From a checkpoint of a small transformer trained on Wikipedia: LayerNorm before each block, a variant of SOAP for these matrices.
Each number is 128 + 32 x the weight over its row's rms, rounded and kept within 0 to 255. Layers, rows and columns count from 0. The size above them is the row's rms in percent of the matrix's.

# layer 11 MLP up, 1536x384, rms 0.084, rows 786-802, columns 96-191
size [104  94 101 101 103  94 104  96  98 104 102  94 100  99  90  96  92]
[[128 164 147  46 101 114 143 120 103 170  86 130 111 130 177 100 122 173 134 153 127 160 168 114 113 147 150 117 127 162 138 149  90 138 204 133  99 103 117 143 168 117 123 109 115 168 112 111 140 142 159 137 165  98  92 121  71 142 112 144 134 100  91 115 160 145 153 186 162 120 122  98 152 191  92 133  80 117 150 110 117 133 118 151 168 102 163 189 167  70 122 108  92 142 104 121]
 [144 165 172 175  95 108 124 130 145 138  93 131 119 110 132  85 151  80  83 156 131 149  97 180 128 173 151 134 162 116 229 142 159  92 132 148 132 136 180 141 118 103 149  50 156 163  90 153  92 144  98 106  98 126  86 162 143 170  82 119 128 124  88 136  96 127 118 151 168 148 143 115 140 138 114 162 112 170  83 110 138  78 155  98 160 103 156 160 112 126 155 162 144 189 147 177]
 [177  82 118 113 130 106 140 154 120  95  84 174 123 104 205  87 125 112 148 155 107 105  77 143 172 135 122 164 171 107 131  85  94 194 183 130 120 143 117 212 168 169 152 124 143  89  81 110 161  95 153 150 165 148 148 195 142 110 129 149 164 109  92 149 148 178 114 180 108 204 142  70 153  96  82 139 140 138 214 131  86 127  80 196 152 185 156 136 135 103 151 132  98 169  94 134]
 [155 187 160 142 170 108 115 134  81 161 163  86 103 111 104  39 108 144 127 150  84 145 157 135 109  92 155  65 171 143 183 120 172 150 106 172 134 124 118  92 130 138  76 170 104 139 112 136 130 153 115 121 134 133  76 101 144 161  71  99  53 113 162 148 124  64 116 107 135  73 171 141 168 131 159 182 160  89 104 120 101 107 133 122 118 120 138 125 154 110 170 133 131 134 106 126]
 [ 90 127 137 101  95 115 165 139 129 180 143 167 102 125 140 159 132 180 110 108 142 101 133 146 152  99 101 105 185 148 217 125 160 152 152 192  89 140 100 120 137 149 151 153 128 121 141 132 130 220 110 119 137 113 172 158 143 121  70 192 137  68 143 111  93 111 150  96 131 173 109  89 146 116 104 148  95  99 148 109 130  86 153  99  87  55 173  75 136 112 185 113 119 165 139 114]
 [ 82  81 165 128  85 158 142 102  29 143 139 133 115 135 129 108  99  51 129  82  99 211 101 133 126 160 124 122 132  97 139  83 168 117 127  72  98 169  87 109 152  52 116 153 168 103 143 119 133 122  88  74 124 112 112 110 139 115 174 154  92 163 140 128  86 154  91 182  78 113 154  92  72 113 105 157 131 151 193 174 125 159 124 142 161 113 110 177 125 147 134 161 113 129 130 143]
 [ 74 118 107 103  68 158 165 131 164 141 136 167 115 146 137 108 153  82  79 132 125 173  80  84 148 180 108 107 106  53 136 118 150 128 103 145  48 106 160 106 140 105 109  95 116 129  94  67 151 141 164  85 158 112 144 142  86 129 123 151 180 183 131  68 166 133 117 139 185  89 179 125 107 146 104 139 155 171 145  71  58 119 147  94 122 151 107 148  66 107 122  81 138 138  81 139]
 [166 155 122 107 162 133 113 165 128 106 122  87 161 109 105 105 166  93 164 156 154 124 137 242 174  71 183 131 126 112 148  74 105 142 179 120 120  97 119 153 159 103 123 147  61  93  99 112 129 212 106 110 182 118 106 112 102  84 146 108 185  93 159  65  82 130 127 146 129 117 122 188 115 155 157 120  91  87 136  97 125 119 158 136 104 102 160  81  78 120 116 158 100 168  72 123]
 [166 178 157 117 126  90 152 148 108 149 150 128 168 121 101 179 114  64 106  73 110 162  94 130  93 162 176 112 116 177 113 112 139 152 119 190 168 137 132 122 122 115  87 109 161 101 121 104 107 120 132 118 106 117  87 139 133 100 143 116 116 144  92 118 135  98 125 167 118 124 137  55 126 124 185 132 104 150 161 110 139 115 107 183 148 138 156 157 168 134  93 116 161 180 112 180]
 [ 96 139 124 100  87 160 143 118 160 143 130 140 109 175  87 107 104  90 135 179  79 136 168 146 114 114 152 142  95 130 131 121 192  37 136  93 188 113  89 155 107  90 101 160 115 141 142 101 166  99 170 142  89 153 139 128 122 159  77 187 144 146 106 178 145 151 147 139  87 148 119  61 128 136 130 137  90 119 158 164 104 146 105 126 160 150 152  97 136 145 121  94 188 214 136 163]
 [170 108  65 107 171  92 125 117 172 128 141 180 168 100 150 154 102 165 158 175 127 137 140 151  99 132  68 115 163 181  99 105  99 135 101 110  71  70 153 141 170 102 129  72 151 177 102 144  97 145 108 117 170  87 127 108 128 100 153 140 127 128 136 179 140 133 154 140  71 112 122 170 141 112 147 147 104 163 154  71  66 108 129 115  54 104 206 143 171  65 119  97 165 130 137  94]
 [ 90 138 157 116 131 123 113  99  97 103 139 107 131 121 117 149 104 153 144  93 111 121 114  59 163  96  98 129 144 131 205 118 129 127 134 121 138 166 112 141 138 116 101 169 134 121 127 173  96  86 140 101 183 146  95  99 139 127 154 130 103 102 155 167 112 109 123 136 160 170 111  97 113 168 119 162 161 122 167 127 157 197 169 141 143 100 144 162  67 177 152 145 131 205 125 145]
 [117 122 151 152 143 105 146 162 159  66 129  69 119  96  95  66  84 119 125 137 177 139  75 134  90 106 107 108 103 108 111 199  75 166 140 180  50 104 178 136 194 102 126  82 134  46 128 144 114 142 145 127 110 116 118  84 105 127  89 110 157  90  99 141 135 139  90 100  73 127 161  81 161 145 105  97 129 215 105 145 103 146 157  95 144 150  94 103 171  59 121 149  70 126  82 137]
 [106 163 126  99 125  73 141 112 119 104  78 141 104 150 138 152 136 120 108 167  94 121  81 139  75 166 176 138  86 147 118 153 188 139 128 132 126  89 107  89 116 173 165 118 190 119  66 121 109 195 128  56 144  94  76  81 142 171  82 161  47 105 139 108 140 122  82 222 137 137  80  94 120 113  88 151 161 135 105  98 125  91 121 122 160  79 148 149 112 146 170 150 132 137 118 115]
 [ 93  93  82 166  94 107 110 140 103 173 117 154 155 121 132 118 135 149 122 169 151  96 110 112 103 192 120 109 142 144 200  44 146 100 174 103 110  75 125 114 143 124 158 110 114 111 135 144 115 142 140 173  99 164  86 128  81 139 100 112 149 195 157 116 182 106 177 137 171  80 101 115  90 147 166  96 112 109 166 127 145 104  90  68 111 141 114 130 118 103 147 122 112  98 146 212]
 [108 160 129  93 103  97 131 129 146 155 132 174 141 150 161 124 113 159 113 165  50 135 137 127 147 169  81 126 102 135 169 118  69 127 124 121 108 115 147 155 139 100 116 139 139 157 173 133 113 136 108 121 136 189 132 126 108  80 105 140 167 205  87 101 167 118 122 144 136 167 109  81 112 138 128 100 164 104 126 113  91 123 140 106 154 117  84 121 115 113 160 105 146  79 164 115]
 [145  96 124 130 115 116 173 146 131 187 125 142 158 102 118 155  86  79 165 124 167  93  84 193  55 166 101 116 191 156 110 112  99 104 127 140 109 135 139  90 139 162 102 110 125 133 188 141 134 167 132 120 106 111 161 104 141 178 211 102  87 110 162 134 161 101 147  99 158  99 166 129 103 178 159 106 138 184 119 131 126 125 161  60 146 108 172 159 167 175 105 150 114  95  87  99]]
# layer 11 MLP down (transposed), 1536x384, rms 0.0776, rows 786-801, columns 96-191
size [106  94  92  99 110  97 108 102 108 101 105  97  97 105  88 100]
[[ 59  93 160  92 100  80 142  58 118 158 168 128  75 140 140 128 102 127 145 150 124 102 115  67 142 206 137  89 125 112 138 104 106 170 159 153  79  78  97 192 119 109 153 107 165 141 134 144 131 122 155 143 141 155 113  85 137 127 130 151 112  66 125 127  96 200 103 113 110 103 180 176 101 166 158 192 148  89 144 165 110 145 115 144 191 148 124 159 140 139  71 107 135 102 172 136]
 [107 179  97 160  48 159 132 127 150 167  89 190 167 143 111 100  78  99  92 164 137 143 173 154 166 167 174 139 131 118 110 148 118  68 141 110 107  95 125 162 198 145  80 123 122  88 105  66 127 174 121 104  80 174  87 126  68 134 151 117 118  95 151  93 123 125 154 119 198  89 125 180 100 151 111 106 101 130 127 145 136  16 144  85 196 124 161  30  79 121 154 140 121 155 136 133]
 [ 83 117 152 167 116  98 117  96  94 139 173  71 130 184 150 152  85 131 100 144 170 120 115 134  87 181 137 108 129 112 130 129  97 134  74 163 111 136  92 120 174 138 185 152 166 133 163 143  87 159  99  91  91 167 166 135 147 128 111 130 114 124 165 119 166 158 128  85 132 153 146 132  70 140 140 134 138 122  82 150 208 101  49 140 128  79 200  96 172  98 146 131 165 167 127 130]
 [148 109  98  92 182 111 123 127 148 129 111  96 134 140 150  98  91 119 157  76 126 167 132 124 161  81 116  63 126 130 148 155 136 160 147 187 136 140  91 125  98  85 183 125 126 116 145 140 192 178 174 139 156 102  83 204 129 170 102 154 133  72 110 126 134 177 139 141 118 119 158  85 121  88 114 124  80 152 128 160 123 151 156 128 124 146 125 159 165 137 152 130 129 121 181 123]
 [ 88 149  80 130 112 126 131 125 111  66  89 118 166 152 132 174 156 189  92 147 114 129  91 135 118 141 116 103 124 113 169 200 191  87  92 140 126 160 110 105 145 128 112 109 151  94 164 166  65 134 158 181 126 137 117 139 114 122 110 128 129  98  55 118 129 153 118 162  96 139 138  94 149 150 111 110 117  69  85  63  69 115 134 104 164  70 100 119 166 113 152  96 120 105 100 120]
 [140 116  99 162 160 168 111 111 158 198  72 144 151  88 159 133  86 110  53 111  92 102 125  79 146 106 147 130 178 118 125 177 139 129 159 135 122 153 108 157 129 118 144 156 104 115 122 149 167 100 128 134 133 117  77 168 127 125 163 164  87 160 133 110 150  78 170 123 173  84 131 142 119 106 116 234  74 143 155 152 152 150 120 114  69 144 117  82 112 106  87 186 106 200 130  82]
 [107 133  93 127 166 104 144 152 137 119 132 129 102  84  95 115 177 125 127 169 129 133 164 102 134 114 202 156 154 136 131  69 139 173 119 130 142 124 125 147 119 172 162 131 132 110 187 216  98 145 106 124  92  75 141 107 122  99 170  94 140 127 198 163 167 148 165 142 154 168 172 174 146  94 159 115 135 132  93 151 142 112 149 181 117 167 132 134  70 101 144 151 186 109 138 110]
 [177 105 137 137 143 119  90  71 112 154  75 114 160 151 136 119  89 151 111 173 129 181 108 140  45 148  78 154 100 129 150 132 147 155 157 143 119 127  55 167 109 114 114  72 158 133  62 162 115 156 133  88  72 181  82 157 104 133  96 141  88 100 145 103 153  58 178 175 119  93 150 152 148 135 101 175  97  49 164 117 169 138 141 108 134  93 112 124 153 162  83  93 143 168 102 154]
 [135 132 165 121 148 111  99 115 111 120 133  94 155 179  98 167 138  94 132 111 106 152 180 154  95 183  85 139 140  99 143 118 146  44 142 130 106  79 177 163 114 134 137  87 128  80 150  88  94 113  92 134 166 106 193 107 184 101 131 115 134 117 102 151 128 134 124 158 142 139 139 116 126 128 145 159  41 160 139 170  83 112 101 124 191 131 116 112 166 122 150  85 180 139  82 113]
 [120  84 108  82 160 178 130 145  98 160 130  85 101  95 110  47  96 158 117 147  89 107 104  84 146  95 140 114 103  94  79  84 144 171 129  84 156 183 130 150 128  79  77 157 119  81 188 125 122 102 165 143 155 173 105 155 137  60  78 105 151 140 142 176  69 146 103 152 146 165 104  96 161 105 161 110 159 130 170 133 153 110 176  65 131 110 111 156  97 179 122 137 133 107 126 181]
 [ 78 123 103 145 109 109 151 121 144 122 163 169 160  89 171 195 161 151 109 131  75 159 101 173 121 127 139  92 130 173 136 177 142 128 166 201  87 112 162 145 145 184 119 144 129 133 118 137  50 119 152 109 163 110  90  95 160 125 174 139 141 158  95 165 201  90 108 217  91  91 106 127 153 129 156 107 106 125 132 142 129 108 135  94 148  88 137 133 192 114 142  96 122 197 109 146]
 [148 133 103 145 140 187 115 131 144 108 111 134 155  63 132 130  81 114 178  67  72 111 131  81 104 123 148 100 119 152 151  98 121 191 130  59 134  93  73 160 100  97 122 136 128 154 145 110 153 153 127 119 177  78 161 160  97 178  75 125 150 133 102  76  88 129 134  95  81 122  95 129  72 117 159 138 117 115  96 149  54 146 134  72 147 121  93  96  94 112 113  61  76 123 105 151]
 [176 135 144 113 138 143 153 184  98 138 106  95 127 134  91 159 159 159  88 145  94 124  57 204 125  82 143  24 127 170 139 154 195  52  97 124 143 138 144 180 113  60 160 112  55 109 101 161 121 147 158  89 109 214 151  55 107  85 148  94 173 120  96 149  96  76 168 146 110 132 114 101 112 114  73  78 136  80  76 122 112 116 103 115 108 152 133  92 111 134 118 115 109 167 157 113]
 [100 129 143 154 196 120 177 110 116  55 136 130 132 100 145 101 101 142 164 158 103  87 113 127 171 106 124 131 101 125 143 206 130 173 124 113 111 133 186 134  88 146 113 151  90 122 105 162 127 141 141  40 150 149 123 153 163  70 106 118 155 104  92 131 107 156 165 139 142 152  75 120 116  61 121 136 117 130 162 159 171  99 104 172  66  70  77 103 198 122 121 148 101 162  45 213]
 [ 75 139 104 154  95  39 114 159 102 131 126 105 118  99 152  86  86  70 146 162 157 119 109  95 163 150 138 137 152 121 169 110 112 112 142 155 155 187 182 145 103 147  98  91 144 118  85  93 137 164 122 233 167 143 182 160 112 148  80 114 119 175 162 156 128 164 125 154 157  83  79 167 122  84  99 130  79 105 141 114  54  91 106  86  96 188 164 159 102 118 159 138 142 165 153 100]
 [110 120 150  77 143 138  94 118 130 139 113  86 148 176 105  69  81 125 153  98 145  57  91 127 121 132 126 168 152 115 106 149 114 112  73 108 123 118 160 158 139  95 149 149 170 144  91 165  89 154 134 107 128  98 145 128  78 163 144 124 127 162 153 131  85 112  75 172 172 110 142 111 146 119 103 111 131  96 110 133 120 136 112 122 139 152 142 107 109  84 121  94 165 114  82 212]]